python train.py --num_hidden_layers=10 --hidden_size=224 --num_attention_heads=4 --num_key_value_heads=1 --head_dim=64 --intermediate_size=896 --vocab_size=4096 --hidden_act="xielu" --norm="rmsnorm" --norm_place="pre" --norm_eps=1e-06 --positions="rope" --rope_theta=129000.0 --rope_fraction=1.0 --qk_norm=false --attn_scale=0.125 --bias="none" --tie_word_embeddings="early" --parallel_block=false --extras=["value embeddings"] --init="uniform" --init_std_qkv=0.0334 --init_std_o=0.0334 --init_std_up=0.0334 --init_std_down=0.0334 --optimizer="adamw" --learning_rate=0.00209 --lr_mult_up=1.09 --beta1=0.9 --beta2=0.95 --lr_head=0.00983 --max_grad_norm=1.0 --warmup_steps=445 --schedule="cos" --final_lr_fraction=0.03 --batch_tokens=65536 --max_seq_len=512 --doc_mask=true --train_tokens=422400000 --max_steps=6446 --dataset="wikipedia_en"
Each number is 128 + 24 x the weight over the matrix's rms, rounded and kept within 0 to 255. Layers, rows and columns count from 0. Numbers have three digits each.

# layer 5 MLP up, 896x224, rms 0.103, rows 314-376, columns 112-223
120136080089110158116140134098107068126136148105127144146105128153126166204154129146117141103171137114146135138134108131165148078154117077112136150184119146130084167168121153129150106115167084158137159109126108171162089125142119109127158130132132126116108133129114098121108135100118122142151113133093114091167135128114134146118128114124
132126123105160155147136156108112122119131109150139114120155119136139076119102114074131166172170084126166103112130168165129151089144126099113155122128130126134195087126135122128177160163191115146129117124119148116182165149133133113128103150126157126115134120117106149135134107126151116163131154156116161177113121114108071108140184112119
131184139117133098124095140161121103160143108080167106126113135159087133140116096118126084125081140117117146148143129124130133114138094100113139174187114159077140135159136112117108098112139127122119131123120104107095070151135163139135080173115042121131171112105110119124150126090135133108156083126139159115100129156137133117089111152145
163140086114151141077148132136120124113138146131135162131117159106112126230116102131119163148122150098093158124166150089123104108112176127163114116152157131123157122164178102124140106141134119120112171123068176103174101165122099117126147074095074130119123143111134127167127101152124107160183091161137146101188110136102096157105154127164
130114117104090159159105124118163165134150140107130089109106192153131165081128143165140142151135139151156106149177116108126104182118105127120153147150175155185100169111113131126164151137144139150111126097132106115115121108098127117143095122146107128135141143102183073138161151149181107129135123138118161126153104138113122108150122150112
168126138122091172106147140161130144121181132156143158131172122125176146160133156124161135136158120072127156122145128122163130127100117142115123108076138125125108148114121108151107137116130109095110080105116137096121115121131106123141109114126114148119111126145122170130127114159171121100120127116147119120090150146100134142139091106170
130152089119144109114112134171122108118135124133144153115156126128112127139159133124105098133140120138130133107159130141109141106101136151108125157090114138132135116136123163117113105137146144103118107087092110134105141151125130125149129161143123118137118152162132125111117122121148122181164077144149147111140171138077140112096110104110
152095128137145131141123132086148126129140150145113124173161112119120143118095125139152145153109112098147114179138095143128127108158117142122147154114152117126154096112124141155107142111099162134129153087091125168128097119123118113118162140102124103085156145081129084122127122122116120156168157098080162158152158140146115117091178113123
143134156121104164161099161158148145130148175134166140167090099095104123139159094157119116101161093115097127158140116156111133164095093116102097096064123113125136117120177135171132149145106147121177119139108124124154110133106130097127156147137149069168094134120119100113094162118097180139167128147090104167082139133121130104104098148102
160151118143103118080110140119119145168152139152137116149155176149153175120117108134145137146157121161110081163151116115124085163134137098064134162172140082123099105087143139167149130170151119107131091135120095138148118144087100118156134116138092153130119091104137098117156122118106111112137130160141144160132149143142110118102098095162
103111090101144140135125110105135128163155129107104121097137149128097126148150109161109141182123134135159160112143124146132124163134159093143129086125107175157105108090110140113110137103113114124147128119111146107118149096123121113137121106151125188134150168145170167136106142158155112137094141136141095149094192124133110126102145141178
111139126100085132134097111142119122144126129131150120152156121095112107123103101127116173156119097142130156133125141086148142128112115124111109155126124097120082144148129162116129094127120139124120111115097139114137123084171140146152091157148176136131161139151159109131115145086173135153140141127107162135096093162112110122100130116118
155129149142142109078158153088099147189157142093160148138136116098109135174140116142116111133116108155110144119136112117141106172141151097118138151117153075142062124105166164142167131123192147123101084132052136137133169139102160147141077126083126135138127137149107134150178151107106140131146150113139153128110150148118103156142118164116
131111153072119117126130134150161105149128142141149135112094128097133107180136171152130116142155112145139124137123104166113110161124084137144140182158099120117124130155115177130161136149116125148101147131119112129132092122115156112101161141154152144121129093142123156176156079131105094139120126158131088116139092171128143111122142115190
130121142137132188137093161129086109130097163120146171156145122117133147133104118149127119099104132149125096113149216134173114156149064144112134140155126126125133104107131153160145143063108108108179126169142121096142121100124118093160119147098104138122091138127126125077146092122100111076159157160093136115073135136168154137132123081167
119133114153107131147149121120174088121120138075136114115074143134159136120083099180097137102153133136126130158103109129181131162139134120138143144140125099139129139147116126119133145114157156147113095143105149107125106101147105150102111094157125118144158144116098189126141113128157166138104130134149110162151109134124166147106151127136
154158103117113140117127152108128107148153156131110115130120145076115125137132126155143153157140112107133137126143148125126169150104157132162144107116122133108089153126118107147139139142120127161081122158125131124154076153186085137148123114130137155113102137117123135116123099153193108142137115140078119091118076138163150091085105094150
158079137107102182139110134160133151126106174130143137129115078121129132126192127131146104103136101118133173141140172097121168141065157083167103106198162129132137099126132121140141117155085160095081097105128135120136179101182106151169147104104136134121154141139212136100136123143127116125149096149131103135097148147105160104100153128095
140114093131132131137129137124074154098109143135124087169154127117120123199132140146153129129129112124160091140140107157144129142098119136149126132118143151139124121135138124123192163111147167148159125131113096143160136123121150196150166123134177173115124141065140166150125119089112085167133131106136098106145137136164136125115126124138
146109089135159191119137127117115104112155134148132164118138154113125146149107124118147125125114126123132151145123129157116130142155137099088136121076113110143155134143100158123170151091142145111134123133113117122142107144155146075113149103122128149101153096081143143104146091149132142142115116126109153152119161119125096131152106139102
119096123172118114111111119144141130186158117103084140109146146132117122111139130158105084147141155114155152170141137179155155114101103125125147152138117153088116162141140166140089120086154105083096110107114138120149115075125103130142115102127124150143138081143108099121182156136137122101103153119128140128104180112113169130157126166111
122118146132114187138119138155165149156098160114122141128071091122125136120081127149129096141092142088094150181148169110180134096105158109140174150128098150102124107125141146119136155125136128190124124061140122129160115053110125132126101141111110180128134133089127143141141122121133121123128139145092161167124117135083075116074124160093
137118117080130151125105115132142137147130172176153145116151154150099111136127121130105131166139077111161141126109132093105145099138089128106137120170141104133122075142125104096129118148165152152123093132120110125133109095115148115105121139152152142142112132126088132140116121110120116109138103126131118110134153113089165078145127132165
103129128116142139097104147151139095136163139161107170097139116133126065122109135138113160152115110083166102216172135137137191143174137134117137127158138107089155103151170127121149132112149147152162086167103127107139105123150126143128124174122146163122115126087154178116162137176098106115135151138149127166141107168142105095176153120117
129076123138078136147091132103108107130121140122136149135149111160161115104107139141123110099111105127129151113105139131129165144136121110131151148153120116132135144119111158118133126116166158121094089105122145138180120143146123119133098139113126193126063105134118114156146093133133102148082143099120159124144102114059166138127137164124
139123136118126121106080139128087129155118120123097154155154091126114111138119164164093143120138125145121113155149130117120117123146129090124171129132129106129132109119129132117116160124095099130140139129120174117140097160125083153119112139114118143116124137170137116113108133171097114130093085158094113100123126168151172101098142124128
118118118095112132086100153110161136120117095136126099086169083109153107130064100142113118114137130136136122090109144147153138131143125121134128138110152123107143102167118137115112143063116139110137133119112143147101131110145052135100145132122126103113098133088096115119114155116126093115160072160122101136116145144145133109083127153115
118126110139110097122105157182154109131139136092140165097117120127165127133082146104175124130155097117184171094137143112128110119107114152139123123095129153152091113089119102118157168135168118144157139095142124179082134139160138109130098122127135143128134089106141147119130108130151111124108127141104128133128125110126119132132109150140
124125160116122083094152158160140101129085113158163136130154139132154130153127129111117131121118102061115153165185104170098125130119148115119106077155104195145146130115142111158153140119130108121152099095134153073136138116134116112181121154118077135102126166100110150162101129176137127174156082141138099132145140124124167119123107159142
158125142084150112130162126128099094155107139171090171127138100107142096134151109151147117142113130116114116084163124146133127140094146102171119157151149152113094113094131105117123158116138155090105131080159094166138109093137102107154149120061077166148124132076146118131117124140128118117112143127134155117133115141116152128139131090129
147149109143138122125103141098119121141144114136128108184116116080117063120128162151132127106140081108150138129099141138125174143104110140129204175127122191123118087142136106119102128128118133104089127088142123117123116167120089111108160113143158118143159125111094116160137134146147148132161123154170156122164160184112131120108132140139
127127097100138120059117132085165133143125154123150128123149171108145085101161139144149117124103109136121120120119148156084172107093151149085136101079093099137119170149116155173135099110164117104134139154102157140119131110082136127078126113117107137111126124085114143149156113118130127148130131143167092139130153135114155118126105111128
134123111112110143133126129121150113127151142146137149126139097146081100119125172114106143158170114176126130108139146115135137092130094133132163092113153157170136130158122098122116131114131158165139136106128150077141116133125068137124141098146210159134138107101141123159137107150129098135111147162108149158112143178143104111115127129149
141098121106118120131082158156095132134133156125133110132106147107147148135152129102124098102154118111128100105118091105145164072093133121141114162154142091125113092124093146122109052094155131135136149090118118147141159165096120153180131105107148133135099131125145108134129085139112153072119123152108129132109152142159111094158166143104
149149136103084210129106132155117089127143104136137081132102108119117138147167109120107088118133170113118139113128158172118149171103128132098124112123128117126094158133128177159172115151144117132116109126104134131083123102167116100120088098114123176124081090078110167108132104119124114132180109138101134133105166124099148107119112130091
108115135126081151134130132136122094154152077129137166143095110143124112124128110127146128102153152136194131108102133134128126169121134167118152133111091131145158121106124152117192124119094142148132163120142119092121136148165096118125144140147166103167114105102104155143136125111133139108101144154143065202093139148084145144114155124102
122149142109167140103115154149122088155086146100080118098097151086112114131054099175114130146116165151159087151160110134097170065158160114125148160134123186134170095165112154106146170082138154160101116097137092116143116159121119131120117119135140113138130134089090110107142143110147106107143133123133153159127085157153144110106120127105
095120147103120133150114153152147083126128145155147140122149154172150116133122145182114092130150088135124169133121102118142139139120103122152125085120168129123098128119138128108166099107124110146136131122119156119094137144119128126152093130117141102154107099137158122115093193125155136121117128117126112117127155161090125123103115141112
123119118122121097149120127139157132194145126154103142181111141120159119137137155164118110072145135112161125138145162130106119121122092163155115109129142082140112153164133133135105200124140128096125125107137108151130087137117120124153133099108086116172122102115078127157167141113132103120107133131131128105138119167122129128125122143105
076117153077131171140161141125149149142156122133129165161140143112150155154112172138093171073128155138123126128116132110164114137133140131167126094192126135144112124167149143113089132108141129138111145154155124092148172118119135075085101136126175142161093151128125109111131114154120115095181077096130143136093131170130121138103126141127
129127102122147108155124164160134128122150132082121144106134116107146144122128151147121192113160133143183119114173138113115157096106163107140176106154129134140171187104118110095125107147158173119149134129110141106083137094147143118137077138152126147115139114132104112134136145130123117157123166178119122163105117149150112099169136125132
106083119116123137180107149143131108146156098197167147159156179158126114085111128122145130128118121129123132181162152143130125140116066118112111175128139129102155156110118167101111132083107113153106125138130131101105131161111152173149112133114125142092138137127140139106155124133128058142119132135108171134118141101126150121092138134116
128063136122101132167132152148141130141117109106172090153148117146066129187138132146098158095112137122123118151129131138111162163134128107119122089126120101154157119092172130155131138117095108101086118151147133128172092126136135138112131105118142109134143119115121122106131125101073125151131111126111126135126129160131130135107149125120
153153147145142139121170149132139124163129126162092164115197121106136140113136132115135138101126100141146129095110107109156152131095109104124123115143141111140119164168128143126123127144105102131137134124120156101154153156161146132171132102125122122102114155121128118105124119146175173139101113106137111157117142132112144125124148136130
115110117158109159109125163155128158115116141140169173100152161097145125136129148116149123159096179097126134082142114141189139129183138160104111083126122104107086142154144086135133083108147155118120156097084187078148132098167132094140106110119078143154119096155181127145118101108162132146117144101125074142100144105106130162138088155165
100170167075143176124125136127078126140120152094144154118121121150133149123148136134100110100139115124122134129119126144127163119128091126135132099137088148107171149136102152161112139103120137160085183127148072116115116121127158115173139115110160126163113136138115181109114117143133107091105088130124098122136141137142124102119140146135
107146109104144124108104142148128154121117149127107124161153134182133131099104149141142105106133135122124155123166146189133115094065138139118137167146167132132105154147171149128121115172151117177126119137134139090103124144148101169130112105142145143113114109135119116118174140144082140157168075131181140148117154110116142141162161115148
123136118102082139132144137131094136131125092121154165109117147106093147125132110146119092126119139104131139160151132132111115120102117089110127110115132132189136154111162140139148140106133137123100136130071148110144131118128108113145163112143181155116155155118109132126118115157118111157095092105086122110140129163069145133102118092125
082144080111140105101101156111122131143113162109136133115142122142112130128105104122103137130109130115140120088165136159153132115139109157114178082140150111142125146096181093135146120133121115191145086130120139147146135163135123138080157131110165163161102122139178140097131165113126110104125144111148114171092103091161148139077119163157
164129136113092143129094137139140139185140133155094137164100158180144099137145124096149073089134095114115089100151135155143135119132115114138129101105120158158102111141152126109151103132099117191131097121138082131104141142135135103116094101064077158128099096110121157130130152127081141140088127137108120154092089169112101097138154120099
139133108117122131150095148194119152130154180138146156144111142110147137115170116142124181177121192125132102176184110126131130132115106093146152108116144113117194103129117102117108130151159158100115104113108093140133150170123127108109149115135088143138149125119159138112129120136088165099163137137111151119155142151124100082134130114150
144166114168183168156112145147172114149153143070148102140120134135121139136140155148149161121144126110098080116119171135123117171120118099090134103169111135136124177111150097186139124123114154149094105114128100117120116123106164141158101147104138102093110092143070162113169138151118101106108161128121107138120129093111136101112112152114
143106132147080122118125147150151076139097133085115051143088182128166083152159121157128094164142150105120096155118126128129130145107094178109149138149087138114151122145144147155092139137105097106123143128102143067151118129107128119135086163085142100137126153140120086111121147108141108169125084166149146168086161141161143137115169125146
138139153116098103137094142163113142139141097147107110161128184095115064131153121151151141090143114065132118083128121129119175175101126139118129093175162133141169103118148136105132083127125145140125113104123123112113100155138141119146107166140175121143126183101130145115137097117181109119124106147170138162117126151135131103133121120095
136110111084167181103150131125108147145130149125136140193168114089111132140123138091104118083139099113097125108145135142127110135139096139111130118114126116144127139157136134130107123116142085155081137134091092119142140155101185121124095096124125125142081109117138157115152105095120137135148127149127130130125149155102136089120140118164
116092113141121127162110152145168105163108125140106111091126136102157122169146114117148140111148085089185132168166137141102118098107087107095114114109120103157095134088118116106117188105158125116132152114097129112141125108106173153100152126096125125098110151110126154147141135110122171099140129168089138108112146123114096134146091139113
147156110121144103118140141101146114127165129152136148128131117172133148140144104158142138122110148099159120151151129141180147134118148108120125097118132094184165145106144115149119149123140143121096126105125109135125122111157154136099142111117115153130154162140109144091133113119115135156095153156134124123146124153169081125135159142162
144124118134110163067114129155108085124118131122091127127156131125094092161118155141171122142095094123170121107118148117152122132166102134123160122102113119127188120162151122125136099111124158138132125092116139127156089155109092106136149155131085110147097097127101120160130118136104120120134156165121079190094118108150120099124115121121
097150123133165116135149146110123155131128114162164173140128162130160149156084169160177118106124124108114145093155154103151109093108106105150159110126151170161079162104111114122166158113147176142131099087136163120144140191116107115150117101151113124114114134129133138092153140090162122121065070107136097100150159107124079102127126077132
167157108116087116121100116168101140137162125112123103156136144085089114151141116110133149112134116103145137161142169121134121108142136114091116139119123102140157133121165151107077119132103135112102110122114112143098128112148078167119105139097125144089101130107137080144121112081156080125120116078133130164118158150085142144138121130148
120093119110153144115120150165137126184129140141143176130129145143163157073124111104107183107113116136116123135151115139116207083097111127135096107109140148151157121126119140110129139167112135151093131127117171138079134106118140138105123141151132052182111157117135121126115117113118157131122125150114113143111103149155143085150097133159
155116133146097113134128151133130130105145123121150167121183128124089082140113132115106097199130139140187138152171098177151148161131114112141110114152126147136137129137153127132146133146174186134158147126097121139147120130118118156133107135106096110131166163135156093141111113164125126086146113125148112118180144130171123114139148142135
152156126138132092200135143135167089106127155123092140099152143151177157170085159153144108123180147113139139161132127154152162101110150141124162152094158151094157124083137139103107183156157164101101157121117130127126096134133096157103165117106127103178116107105121165131136146142143143137131100148158166157076155108073126099138150099144
# layer 5 MLP down (transposed), 896x224, rms 0.0924, rows 314-375, columns 112-223
114136118112118123131127095170108135134115095123133129117112120107151159112117142106128098158105140161153116125090097139135127111122081099127152113065096120145114094128091117134097158109105136141149127136129125139142141152101114127121153120113150151118130090121129101106114109092155159112113120182101089124107148098139141119081106136142
119153106082111129122126103152170097124105173156155095150137150160142120181131160129126123116111093161074183149109105096181114107092112115116121163137154097144099127138149139126132156101113143110168143108104152168121125119083067084121098138140150107087141110097134174135175130097145134105137149148122190105092139100158155157114121110159
147115100094120126168137101149148131130074141163105139153112117146154143124132143080119123144103099139137148113148082145131179124179083075139137161168127126102160121102114124169130109100124138131154096127128114167082083173147150151115157150174094134170146124141129179133170135118117100137168085112115179146076141127142131116127087119070
114128108101127144165115117129123102133120134123142155136079118131159083167122141097110143141099107087147151111129134120151128097122140151149124126172131144149145109152111131133080081103130114151139155133136143152153121141113167120061079175093103127115127140106138132152132160213123146151112117097136102168131118113113122146097122128094
141132129120142160145119060142086091120114142082132132102076117141121134089109130131137125100151116132119166114140100151116113125122161094108118154087098139100151090154155091173150138078144126154138167112140112178161097120144129059162134134136187131109128137170136122132132121111157139132104145098128118138086098110142084131125154112129
096131119176104167112159080124173108138158150142145171148125118139113125129149162105167099148098112120115115128127147113169094144164124154118105125092133140128109129081143143145121181098145149100134072110119125117157118121114124141089098126147161175089139114135140132141095115095162137118154126138121136157148113156135089135136118115139
135107113101130113140148076131136143141142126162112173106094139157137117155104098115143130173083144132130156146145095145120115084131160136131124102125144179134112126117111119129121203114156129095110116123120094160136125151174089114115118136169209112135166127169107135097127100144114133121133128155126118130113137121141155127102146113138
137144126122073099132182149137159123125155152162099134133135079116169131191102137107115116083137113087146122161130144145136100096141078156142183110106102097116096106118150119128135102108152145116116146108133147139114137156082105118159160108124160107121130140141136147063153130113109120103152086111118137100091136146103126112130136124122
136151137184134130132127107109143111128148119190099123138115085134128125075116141125124090115107164098104084097159125138121104105126100139146136115157162093150152151088129140093058108133116143101116131148140152118090145115140126129131106159121165106104097144108111120156117144128109111146120115119150102126122143150110113141157121117132
169145120125116125090077172121100116127121189101134153117124147127117100119125115140150089100117164165110105124118133110139123130113151137100076100170099151074160117100154124154145133163141111096166082192159161106115112155142148128143086157104116127095108118160125114172141101099109121168092157105142127122107152125107121130149113112115
114119132154138123122113048146128123176121101120164133143132103137115135106100097118102148119143104138088112120147123162156188121132106124128102165142139090130157123126114150169158109131075093094102164135178114126156085119168104148137101160100116125146107136141139126123100151113095141152129136151118124121153106088141095158147124125134
169132117097128078109149068102117123118138134129110187146097096135140141083171087100148157095099130127111095105148107101143141108130143127132131106128141162138126118095124113099114143102172150125139096131148113153132085141143144130134100138129139147096167098098174115128081093125099142112101107130114156131101151104134113090104108149084
088135132124143143131136082162146148130148096134156107143119137137105149083143116144104165103110128106113121129141130083141098154102173157142136124166127161119141175134165119116144123136115134189156129159111137175135127142141117139098148087165160129112117135164162131138051139125117133105168097177090109124099153065147104157098133137132
100119101092132125117084157153117110094085130080169161099128126124130101109119142172115104108148163183145101116107107136110163112170154097140112163124099085086096116093090155129130165118127142120098199160123101139122128139128124114125177101130110114164142188110155133121128139117140088103108118165150128125144076134155145114119134141143
127097075138097150058084161082127113080126159171143125124102093118105135101102084144132124162089136157140150157139119084105152123128107135182179148132095145160106106125093122133134182121133091108106134130144161134101127121113164169154160101152136150081131165097114117104163144131118183113174131102125132084159131126110146116162124135097
116127107116191132111130130063133114149103142133115145162147121123084124137136121124112147091108139125150127094095151134151137110139130116112062116070090082109124106137117151159098128186139072124165135117122125114096081113147130128071138116091129147082105137090086101141099140148133180135091117146191099128144115109135107149137136105162
149138146105095159134126049121135161151163133128143142147099128126117120084129174115108155142120171122111127113092124116112159143140119085139135117103139141115108126105107129128116132117104141140099129144133107138116115143161129137128115094107155098130156127126140128149051143079159120105147108130129126143117086146151159148109112113162
141102166181097124110136178125143160159134133128111143165147153093152111109138162111124116117133157135099140106117150095143147145129113097147187124176122126097119166114110169144143105142133083115120112173140138177128138078103104196131125133093131157137124098127161157156153155124128115112164104127173173128131122115138193114132114126119
112145122107115126165127066136141155137110159138110130139157131156102098119152137127147129114133092107142132100162103126137128146115153124133131138140138122123120140110132130122135136165135185107109116140134128082128122175121087135133136120162129090134157142137179108168046157160113111130139137154148143110123137123153093159112100124101
130153139106105107146204108148124124146117159114123170093094123128159176158159139151085131120129175147113127122151078116119153139122129095126100103130159143134104138152116119137168110121118121145119126098134148094121126137100125128125148120129111105150123080108143144100105108116112114129083139156131122134146147179133077113131170147098
110161092134109132112112086150135152142108105123135146123104185167072134093102132127140102130170090123108173102105149107135132098153123169090133122127128164121095122167101145142131112073120070133110151099140116140126079110110129144140123110135114153138182126131158144159171133129116119138124127141136110151135144124100218156135141121118
147117130100138117141112139097150101156079111085116135124106119107129153132184121112170118154081107140152106108139207087181183096068122170104173141113121130141122104130093159161130091084148127174124130083131127093105162126129148153135128126143139137132172142134128082134102098146126148146077116141135136172156130144074122144102138128069
124154115106132086141148109179124155162145166133141141137139098126162079123101165125082079138149108095124121125121077124098120068139128115085113127127153136151112116153118154102103082108139121129089120103133170126106111118123155151079147141150144147143140115159137116165159141175086104170163094132090107132152159111140149115099128151117
123129118108127135186138108086112091130085163138120118135147151115171084094147141153135146159160057127145105151069109127085110143133114126140112150161104073130119130101118133127083161172115131140144115132162114150120135117110119161112109109165172143122133104121153144155106150146129095146151123117157117144064162098155157124082122099160
125132117132122148123154136090113094141129138101141146079166138153159085145125140150108084116123131151154085089102130135140115145124126128094107138145088157137171103109105152142139129125164147147112133108096132117121147109142169127130102157085157161126140134121135112162156106119118136184125150130138146111108122097102116076118138121107
100165102137169135152146105129156144126115150178143131143117122105122137092163114093137093138103116118135123096133119103147125152174133127106125128166136125130131106096144167090094146085114107149091123133131128116127119105107124148091093140116125118126158108117161097142073148113134103102143121126118115117098121155123141115152108152129
097098124124136129127131101157107140101122100102129110146085143136106093115158120089103098147122112135130126110149114106117160156108147122133189100119116127162162154123131149120141091122133114097145099139141152140139160157154148151134117165169158113134111121136167127150140100127114195143112139165127132102156115151139131141129119123138
120090089125104104120123165159140102108107117105146173114170121124139138162110117115135102115098130081122111146129154128142114102079138127155117170105132107183179165134119122122150112160149100126146115110112128140100154087099142123127170201122174138111116147099104155134119136134110113129163106093112084121134144093139124137104123131129
143108137121129127142129068084156173108161124168111121133115136125146088113104141149131129090108135142168138186131163162101117162126133130084113105123130118130129141096099100139108117155106135131098150126116126119126124143150091081123118138125160135109125112111116134162048126144142141146153114116109097161109103170115165124136117144137
124115126165134107141118182170136123171146093133130120110111134087161114132158146155148132121106121153116145150113124094111111162143133114130095127118173101100110151163148097107129105128136144090117134119133150135138120120116122133125119088131099108169160075157119138138100179169156109123096082104139153107115109162108115164133139111083
161087069121108117139081140145112144165147107113148129136119160148180153116147101118121122117105070105122133146123157148081132127117122156158132137076095151150141112121145131152124157139118113137105166125142081092136126121191140118136140103133144133106151102153084168150139114096157142122090110129144144164139119075112095126110106160111
102167122123140111124141120124125091131076121177138098113099109142116137095137058109132142142106138090107124132173170125123139122156148145111130147148128100126086107120100176155131109155128152087145113128136120138052166101120175156128158146118117143110139126096099102156099176156126077151137118133171098125119157103096111135117166088091
111145131132139123134164125091136093140147088107089126116152165097124077144125113146095164097090124144186124107151146115131134151102141120113122146134150146130151144151137148140149102146102158106105176117121128131123102116107129102087120139176126121119138146126121097125144112134097131125135207094067130090162129118122136134088134108132
108087169078126096137112134157113126171122091137149157114137118111139154136083138128136144129117101107093091177135103154139138105174118123120056127124118068150067114147134117161123124129132125132148105108142135150108112116120089071139115136100106110150118124150134128083111119143147110064141081147164122140117154126168146098168108137136
100148135132129137121138089085182152132173108144138086100136112118139125147128149115115130108119143133139087158149071139187114140126105099149123142146135102124155105109108111096135116151128144136075145132135100131093149128127110111121099129165109160103113143117147126108108118142130155130152095104096112103111070090155151102156137095102
149124122125074102195084160148142156112117113118077089140120099107110166184101131098166140131117101162086137136124087136141121122133122078124081135124161111132145131120134167138097125131153134149119168121157129120133115124189152146114150177098098129095122108169104108074150123142128153143103126132147168131106116119107102118127100099105
097187152137152147090098095099128139094146120142135173168139136134083116135080098168145158100129087139128104163129176127127163117155130143097126127121129173117101166074146121084090075124085126153121110132179135156141145132174104160114089174139111090105077125149129089171105142170153085160167119115075141153101114105101142123145113105152
142106124121140131082143112153164105144166120129066096098152153102117147131178139119112078150090161115092105130153129170133138152100087106127128123124141087115125114116146109101128117146099144161129170162149144172116163137159161142146139163121134145124103197140092144109100124147136141138143104130138133125155159127136157120119145103069
099131108132123127134124144118124146128072115121133119164083149150135133140141117150136105075118115106138118120128141150161125125133108114137088142104162062082104113120111112150113106156106090114122110139137124120134114146133105110175122134125107096180131103142152167151120128091132121117108098145159135117135155150134128130157115128117
112135096158126142161135186101156121145149136179105190083127096144175154122134118148107140141134142107161119136098115118155100173176164141064117096082125096104129123147118112172104100142099184147124152094145144121125107145129162135112132128117095132147160124131161125124155086109143101149155119168137136150115113091120090105130113184118
109152132097124080099118068144113155073138162096121126116121131136096094133137163135137146145132143184142122125150075147134164131090169107106174101166099115104138129124122196149101161124130134104177132141091101125101116109158103096136129154171065104143130106126113112106123133122118137116140162125121123140133145156122150132140116128118
158105121161104122108103152144118136174087109145112125109137175129131126099153128129131135123142158120101144109137168138135146120131121129160085156134121121154128088120179170141115112090098093121138099151121116162173119145146130107122103094144152112101130129091099116127104079146132071135087126180109102133129105126124118119115076135114
111116115135130157142160098121121082096100099102169104188106121153110043130137136117115116133158160118169150143127130136139159077097146157135141098119124098094128127109152100110127154144092128129128153166142192111166130147152128156141133115085098124109151103105168136126101140137145125164147135147125125141122072110121117165139115106138
090141139124138102111136117111136134124176157126132141177149123112122105130137136132097108123126120127145132093136135160131105089127150101113113101140120162170124167134131127129131077120118115154125129144111141122136120083141093099149138134127145118150156111112110138098096121103164165068100129109169156137119142105141162128140151110111
144107122170180131137144159127128148154120096147136121119139143124123131185137144143107137146136149146119114136175143084116169142066119158126129171127140122164140133141114193121175167110126153129141120144127170113135122131118146133094092125125140102143182105121121119093160157148149146161106160126173094083142106192152175123142130119115
114095145126126136144143114147157092137146077117144125129130114145137141115158134162161121161130130088083108156113107143104122148108121126125146140098086078111152147123127116145175110140117128124147172119128111074119130124143133110148149123173132105137131134096148126153139114107131122139109109116089113181150125156109142148154121123118
138101153096111100109123087172132167139139139129158091134130139138102106126144137160191073156150108158117135126109170157146123110120167163133132121132094121125119156138181183140118112152115095132133141151083113101118126141141083139101113118126134166115086125111150077071088095122139162124077123155152117095152095144110149113133106100117
166078099101111134197130097153133106121144086113123163090109111149121120100140146127125130105125125137111136096138131136065124108145129104108143109115133116119163106126097125127147151130124096130126122145123133112116134159204134120137087104105160164147132104145124097149138092147122109160147138130135122116108134157117148131121139127085
112158144133157121117124124173105120115142132141121158089142130114129157135130096096087115129142151107121107123144149109113132120133117132135117186141101093156099137128127177094126178081139123161155138089120122133102150136082116076082110121057154137108144189137118091162064157100086166114117115142128096170119130121178133131128106106161
106105145132126122146120100148109137135155119100142140123133137138137141132091118158094101122115132109104151126095125084128137117154159134157134129158116133093109138117141178134153109126135127141115147124089140154131128096124139135094132137168129130133118131155103144126135145155151137105112167136146128165087148130085193164147157148111
169112135145145125155139158153120098128133144069077157127118121130107146153112155113139091149104104116157121114113137123116119126136125110066101147125130127169097123157097170145136130113133131134126109137117158137135111143116082143058115095179104154087149129177098116119149148125154133120139156146113097131099187130158149128190120128141
149150140148174130130123117153130075116106132112129117066102164155173123134133087081162124181143145156080143125142137123142110150133109091161098127096121177109117148103143075168141086085171166152115175132095118191151142174125114125128131152165132164127122158151111155097158188123134108127127151128150148119145153134124133107178129115170
149149117164135107099174137145131121179148126106092140128187104096154081186106092154105098173161171086094156095144094127151158102127090160221137187121106129131130127156140163083143107133107093156165142144159136138109138124133134143145127129109125150080143147102114104095190137142095130133126149095141142094113162134149126094132141189114
153109114148170129137119109154185132131122113130109127134141155154148081146152162155114129106157122117151103050101148093144076114156128138111094164126099105086159123136152160137104130130109139099154087114117134083114100122138112153086146103112157075129147120152151112126133106190137116154143081136098147130157153126168142144122143178163
105142166154130116106084133164152133117211151123126129135112153133126123091117129083147141117125112128085085085147155081144131152112178130148110150122148176111144137132096111097116080125120136116118151110152134150094155112121181098124137148169145114143121162133162109142132106114141114098155109109144112125166120145105126107125112074139
117171106155124125129144102093130109130144109118122118139127120087104152116140154127090118126114126138114141151110104161157147151102139164105138136127140146107112138142109157160105118170171136087119103141138087157135117123077144102125171176105140130132179132128120124122150184164097138101162145116145151089117123106117090133151148144125
128123134151159122097131072133117134077107143110123136112105105087133142122138128118078129119129140138110098139124131126116117135127099126086147140130094105125113107141140142166113128105126134097089104126107128138173145091134121088111149108160103124146125128131131144153059148111154152113129161096131133151144158147126141152133156100121
078125099152156117151126084097121087127102098115080089134088136125169147143108135106072127127143114150128110096122135124154156118136151142132136120077123160167178098109109126141174139166099147138155160145120111113132120137130128141123152128140184108139129127126115125105110115133108118147123100122127147124100156120163123120111125127136
154137117125178106078112111118125121147096183119143087105117132116175171113120161131087132123158143104115137102055144092150100101139127142159102127123184049150154139134149151142101136102132098094166127161157127119134133140097147140154163156091113109128127057102097134099118126125115151125126139128132107107129141127146139157123109164152
162126161151110066110130130146116153130147151181154129091140095112165150120088090119079124098083088134134106144162163122115108149127147135113112129159140067114196128166135130135111115183106134164087091119139091144152182129094153127118133122102080112131117113139139113112146131189146132177115168110144154154118093149144203155083144114089
142145152160129141127174071103143164126138124122100113106102138143134136104083153111121120156148169126124122130138158117153188135149116085128112165142118111129121134151134150132125166153173089136142160152120124123148099187101106141142117154140115164142137108154111111148189091076090119115088152114142102122107124153100148125112127168092
121116116166152126135143085137148159095127134152137101178096116124118104133101152107156160146107103137116145130107152111139149149119097141121075151149100127160122130149072095131113174109112128132162095134128141142124120143119117158113107118102169138108130154097153153122056163157176106156123118149159167127120090156142163145169110104106